Part of a small language model's weights: 15 layers.
Each number is 200 + 40 x the weight over the matrix's rms, rounded and kept within 0 to 999. Layers, rows and columns count from 0.

# gate: layer 6 MLP gate, 1024x384, rms 0.0943, rows 142-158, columns 0-63
# up: layer 6 MLP up, 1024x384, rms 0.0931, rows 142-157, columns 0-63
# down: layer 6 MLP down (transposed), 1024x384, rms 0.0831, rows 142-157, columns 0-63
gate142,227,164,187,223,200,178,259,178,192,175,218,142,173,181,234,223,200,192,243,236,232,169,179,238,160,172,218,151,242,150,145,172,178,241,170,223,254,213,190,247,146,227,153,212,265,158,156,258,216,151,175,175,178,228,229,285,158,235,241,295,172,206,191,124
up142,290,211,153,209,256,212,253,170,144,233,209,230,215,164,169,267,242,258,177,200,270,144,189,149,188,197,203,172,187,170,165,168,241,225,163,243,131,210,154,164,201,178,195,196,175,207,265,187,194,176,167,173,178,171,188,144,176,244,236,147,185,254,198,198
down142,241,163,151,181,172,194,189,188,139,207,197,210,196,236,150,180,165,206,166,263,220,185,167,227,171,130,200,158,184,204,265,169,203,240,161,280,224,193,214,239,167,211,228,190,255,208,165,155,152,193,200,173,193,142,205,189,179,277,231,194,162,227,186,225
gate143,136,251,288,164,170,174,194,255,232,192,228,165,141,257,207,207,218,146,188,209,191,166,290,241,163,200,228,287,234,159,222,207,185,230,225,185,249,190,160,189,215,195,208,245,168,202,194,208,211,196,202,194,206,272,212,116,203,199,168,234,189,219,192,266
up143,204,144,131,199,243,256,116,207,213,223,195,258,241,236,198,261,241,197,94,173,171,210,191,219,213,216,282,174,200,167,197,174,205,249,236,184,217,199,210,266,181,136,251,164,206,220,153,129,200,219,116,229,213,200,305,221,210,234,167,212,140,182,215,218
down143,152,218,250,215,161,161,170,238,208,290,212,239,231,203,177,236,283,261,199,200,162,210,190,219,165,236,228,208,200,182,200,263,289,250,248,233,232,211,200,245,151,251,205,158,238,178,145,147,247,151,170,179,170,151,241,249,189,157,116,211,215,250,230,203
gate144,170,177,204,239,255,180,170,198,251,224,313,185,218,188,201,217,196,230,251,190,204,221,195,223,286,231,174,196,196,163,235,139,177,177,232,156,195,187,239,262,329,203,227,176,174,263,217,263,209,192,158,197,230,199,244,241,223,148,156,165,288,300,214,176
up144,229,195,184,214,257,184,220,214,187,155,103,227,194,231,170,264,219,194,101,176,140,187,149,187,185,201,235,221,249,180,200,272,157,276,198,240,200,202,215,184,137,167,228,232,252,240,222,153,146,183,182,185,190,239,139,161,193,203,232,154,152,135,213,150
down144,272,218,178,194,193,258,147,165,219,184,214,228,160,199,215,232,189,204,220,200,196,185,249,192,248,141,278,237,189,187,131,171,220,211,145,265,268,205,233,185,150,171,259,220,208,139,177,182,219,185,175,218,157,180,175,192,250,149,194,251,229,178,175,179
gate145,249,258,154,248,245,198,187,177,205,242,176,203,231,234,226,183,224,140,194,247,202,223,195,220,178,244,187,194,188,236,206,217,174,194,314,187,218,124,258,195,166,181,263,114,285,199,235,149,176,147,166,171,156,261,265,218,200,219,203,189,165,160,253,217
up145,248,293,190,290,185,239,153,160,268,205,180,198,159,179,134,232,206,260,193,247,186,245,263,209,175,184,162,189,190,228,177,185,166,193,163,276,208,163,210,199,232,210,229,198,167,178,203,211,232,220,168,195,119,228,183,172,221,190,212,306,252,139,244,196
down145,191,302,181,183,184,222,192,254,172,206,169,159,234,183,121,211,233,152,141,214,151,180,230,251,228,198,168,127,183,242,187,174,226,148,165,249,272,180,202,264,208,196,200,181,192,167,234,194,186,126,207,241,129,239,244,228,152,153,151,198,231,221,227,220
gate146,170,128,241,224,267,232,179,139,260,196,171,229,181,170,278,198,174,197,201,159,179,193,179,174,139,216,238,175,182,207,223,266,187,141,128,163,149,255,223,194,230,178,237,182,278,98,180,243,188,122,230,213,219,198,227,173,196,126,188,196,289,219,182,217
up146,248,260,179,250,183,276,195,201,226,232,144,139,222,218,179,181,179,176,215,191,165,221,208,95,266,167,192,180,260,216,208,213,216,160,183,162,199,203,233,180,248,206,191,166,151,199,165,196,186,187,194,265,249,165,209,212,215,161,252,196,256,156,212,145
down146,194,247,156,174,224,261,245,226,193,238,161,137,268,203,187,245,226,233,210,210,136,199,171,234,194,158,217,235,297,219,230,266,211,226,194,184,168,161,190,153,201,171,198,162,168,191,197,134,205,189,197,218,188,172,192,205,206,180,160,245,171,149,278,197
gate147,213,190,201,208,222,232,208,226,208,291,247,146,203,227,213,216,246,203,174,177,239,211,191,213,283,220,165,236,185,230,202,222,158,161,186,206,121,215,229,234,179,165,177,191,236,233,263,186,176,309,155,213,154,201,122,165,196,244,222,186,160,116,172,194
up147,217,220,237,193,248,240,138,220,202,93,270,199,299,150,254,152,200,242,197,187,226,105,197,221,240,218,175,177,164,231,164,240,159,158,280,177,243,228,203,155,217,155,168,179,195,315,169,163,233,167,130,199,208,122,146,193,228,164,111,208,250,153,189,182
down147,253,178,171,205,168,262,216,154,218,130,221,246,257,209,180,241,190,220,117,171,285,152,207,191,191,231,161,195,202,207,133,212,128,213,177,230,162,187,152,175,173,200,198,248,236,219,206,213,236,213,177,189,163,181,204,142,190,146,242,267,269,253,150,155
gate148,223,166,241,266,201,190,263,237,191,173,121,218,192,243,235,267,216,231,155,166,146,211,250,216,212,157,178,231,200,227,234,213,291,220,213,163,141,233,194,141,260,171,196,241,173,233,212,232,185,143,123,204,195,219,152,254,209,117,164,210,277,233,167,284
up148,235,242,199,190,174,215,203,95,197,170,238,171,246,192,174,168,176,232,222,197,241,195,213,187,151,162,110,221,180,159,179,192,202,114,153,217,277,167,200,158,190,163,183,206,250,152,215,177,171,214,205,206,215,190,248,152,206,184,208,234,201,247,201,151
down148,183,192,243,229,219,121,224,261,159,213,207,200,209,138,225,182,226,224,248,175,204,260,211,184,225,187,116,126,250,229,204,208,185,262,231,235,234,219,237,171,238,246,199,203,184,176,150,232,178,247,140,142,277,233,201,252,197,155,144,226,198,177,130,179
gate149,200,208,175,173,173,261,278,190,241,153,170,200,179,249,189,245,178,222,189,210,196,225,186,254,193,133,162,159,215,206,163,212,229,201,284,161,257,256,202,201,197,182,211,191,239,174,269,229,149,151,218,259,199,183,142,163,169,150,200,213,184,239,221,198
up149,163,254,155,213,210,195,221,280,190,195,193,208,206,211,167,268,272,196,146,218,291,227,181,217,178,223,280,194,219,254,243,152,237,281,232,191,184,170,201,182,175,215,215,207,185,149,166,185,213,149,176,184,231,233,255,194,228,172,161,198,133,169,200,259
down149,135,201,196,159,184,210,218,274,246,283,271,219,205,210,245,197,237,173,172,206,214,204,206,193,203,134,146,152,272,201,162,215,168,275,229,218,203,132,84,166,178,189,248,200,135,225,198,221,196,139,219,242,204,165,212,205,181,165,215,223,182,233,228,153
gate150,226,140,209,252,240,181,222,186,203,175,241,147,285,223,224,214,184,222,231,247,164,222,206,225,212,225,194,175,208,232,190,219,200,205,159,230,186,238,234,289,254,249,149,183,174,162,216,235,152,186,243,164,223,261,202,232,177,149,174,174,235,156,225,211
up150,196,230,149,204,241,200,160,160,172,197,219,138,181,191,160,217,227,238,206,151,201,135,232,222,217,227,202,214,150,188,189,172,207,148,277,153,175,163,191,206,208,217,199,232,157,194,264,170,281,226,224,239,101,243,199,191,180,208,159,196,230,158,196,185
down150,147,224,159,235,240,249,147,115,196,196,241,199,203,188,236,217,177,293,226,177,157,130,183,197,221,214,177,196,182,143,179,136,248,168,260,187,196,170,135,169,219,166,210,264,154,236,288,223,205,250,199,174,191,240,198,161,181,242,264,238,239,187,158,189
gate151,220,208,192,202,163,128,188,204,256,250,164,183,123,173,269,184,153,262,130,170,218,198,250,156,162,147,213,183,134,200,220,177,260,80,187,218,154,182,195,207,249,148,281,173,169,172,166,188,195,173,221,146,219,182,177,238,227,202,269,176,179,170,149,168
up151,250,148,239,154,249,245,148,230,145,176,201,193,169,164,229,175,273,169,200,142,234,199,224,234,152,148,247,227,182,237,227,203,202,201,281,153,218,209,258,207,220,199,258,146,255,142,172,181,216,69,150,201,217,177,200,224,219,150,219,200,213,178,311,206
down151,180,166,146,197,214,280,150,208,183,185,192,172,128,184,260,223,216,111,203,191,207,184,168,219,187,226,268,157,151,226,259,154,200,217,229,212,147,147,219,233,172,153,200,152,183,191,158,222,160,195,160,185,215,257,190,158,221,196,287,211,178,235,190,251
gate152,269,222,281,168,249,138,194,217,220,222,173,184,206,252,158,165,176,106,116,157,224,138,222,205,237,198,162,213,241,200,203,188,210,264,243,200,149,155,200,214,136,175,127,146,168,186,216,173,240,211,185,191,220,149,217,183,226,191,245,237,135,177,189,124
up152,129,183,199,256,280,172,241,120,192,179,199,214,202,195,262,187,196,159,234,228,187,207,180,177,277,211,197,189,99,238,137,216,194,138,145,163,283,229,278,129,246,259,152,209,137,156,258,193,283,120,184,213,188,153,227,186,236,188,238,168,140,188,179,218
down152,79,184,199,187,274,244,133,183,237,179,233,197,140,158,162,266,278,281,155,153,298,253,156,252,234,161,242,271,128,216,157,174,272,188,220,218,301,181,160,212,174,163,224,204,122,161,221,266,238,168,163,151,199,247,169,264,192,213,222,181,189,174,187,213
gate153,275,166,199,192,208,246,236,158,213,208,198,153,171,211,165,216,175,184,204,231,241,277,137,171,208,236,207,146,224,194,169,174,170,212,217,218,229,224,190,206,231,148,103,191,298,210,214,156,231,206,200,148,242,226,217,215,315,222,192,205,173,162,186,228
up153,291,198,200,200,227,245,199,198,209,220,170,214,140,170,170,169,220,226,227,205,182,135,185,182,192,200,196,162,238,182,175,132,208,169,207,249,171,199,165,149,216,153,196,209,222,192,233,210,161,184,193,241,189,228,158,284,260,244,251,255,158,217,168,216
down153,149,221,208,216,176,210,176,215,228,203,221,230,240,220,292,231,140,166,267,225,203,137,173,192,233,270,228,200,211,171,198,216,248,146,207,163,199,193,259,229,212,233,151,196,238,186,195,193,206,222,117,160,188,212,214,191,220,203,111,217,195,181,206,233
gate154,302,201,222,166,175,262,149,222,141,303,234,212,223,215,193,224,173,210,226,132,198,198,254,216,208,208,157,116,185,184,201,195,159,270,190,178,178,236,160,189,258,87,211,268,250,241,243,247,226,222,116,226,190,239,112,246,167,251,178,203,177,248,154,224
up154,214,248,301,206,260,152,177,215,172,206,200,261,201,166,174,232,212,214,191,104,230,211,164,238,210,172,195,260,156,181,238,190,217,205,207,257,241,208,188,246,247,225,164,199,208,205,185,140,143,166,194,235,200,221,251,139,106,198,207,191,199,187,148,167
down154,212,228,229,240,192,131,226,172,222,155,223,248,249,195,160,247,248,274,223,176,182,233,194,244,156,158,107,220,196,229,221,231,249,185,249,294,176,275,185,274,179,238,210,237,141,114,183,185,177,220,170,205,236,198,138,242,211,199,161,161,243,227,249,244
gate155,179,252,198,206,252,186,202,123,182,232,242,248,228,203,109,212,211,167,160,157,201,177,148,199,196,199,165,162,200,185,180,238,212,207,114,245,137,184,196,170,210,185,81,187,241,259,193,131,188,128,169,137,235,254,191,244,185,190,207,245,168,278,213,190
up155,221,171,174,208,154,153,259,174,231,200,194,287,185,276,230,233,198,256,228,198,259,189,249,200,193,89,144,185,235,226,180,170,265,226,188,243,251,226,177,113,173,189,270,244,170,237,184,197,285,237,220,249,160,179,247,159,159,166,177,277,251,151,223,195
down155,225,243,196,136,185,266,78,197,151,230,198,220,221,194,185,187,148,156,159,216,171,151,147,241,149,202,222,177,160,196,186,190,103,205,138,206,212,237,164,251,212,178,215,267,216,179,178,183,201,164,185,152,166,133,228,198,229,237,195,141,167,235,205,197
gate156,227,208,186,199,218,191,264,157,160,238,252,179,146,181,221,204,268,183,209,205,221,241,230,245,171,198,282,221,157,126,176,216,244,135,223,262,158,163,179,201,141,200,223,175,235,242,235,217,210,279,220,185,151,224,243,136,185,210,157,211,186,271,160,200
up156,196,280,253,159,177,159,139,182,186,161,246,255,228,193,202,153,187,248,148,158,116,181,138,212,287,219,76,147,180,184,240,188,159,172,185,109,142,193,238,176,190,169,153,242,174,197,243,221,164,178,143,177,208,182,171,202,229,271,171,178,256,253,230,133
down156,228,233,202,151,197,261,255,160,264,217,172,232,280,220,210,172,256,149,184,204,143,198,242,233,253,146,235,216,225,211,184,171,264,170,236,156,199,137,221,219,234,158,203,219,104,200,176,198,207,168,125,189,282,173,210,207,213,219,145,240,136,199,176,250
gate157,202,200,203,232,248,221,183,248,212,174,197,212,170,188,227,218,186,143,251,208,194,196,151,183,236,205,279,238,194,223,238,216,235,176,206,222,196,128,150,222,223,254,228,205,194,198,186,171,239,212,230,159,177,182,194,256,241,202,205,200,169,239,151,198
up157,194,198,135,228,267,180,232,233,194,174,239,227,208,183,267,231,173,262,77,196,229,148,142,225,179,210,198,239,268,141,208,163,146,201,197,194,259,210,199,98,248,190,177,189,271,178,211,183,202,97,165,209,168,212,186,262,232,198,222,155,201,146,265,194
down157,160,186,255,169,190,218,194,217,276,294,214,233,203,201,235,233,225,196,207,214,165,198,210,210,200,125,202,143,164,148,181,153,260,259,145,234,160,188,240,193,241,122,163,169,166,199,166,257,123,239,194,192,209,156,165,170,189,238,238,175,162,195,212,223
gate158,172,218,259,201,181,181,237,255,208,254,241,238,263,210,147,136,140,290,213,237,261,240,190,161,173,175,200,202,144,138,151,204,219,182,210,147,166,123,87,278,187,172,192,241,188,203,164,175,200,194,234,206,208,135,172,236,243,191,198,190,233,196,155,204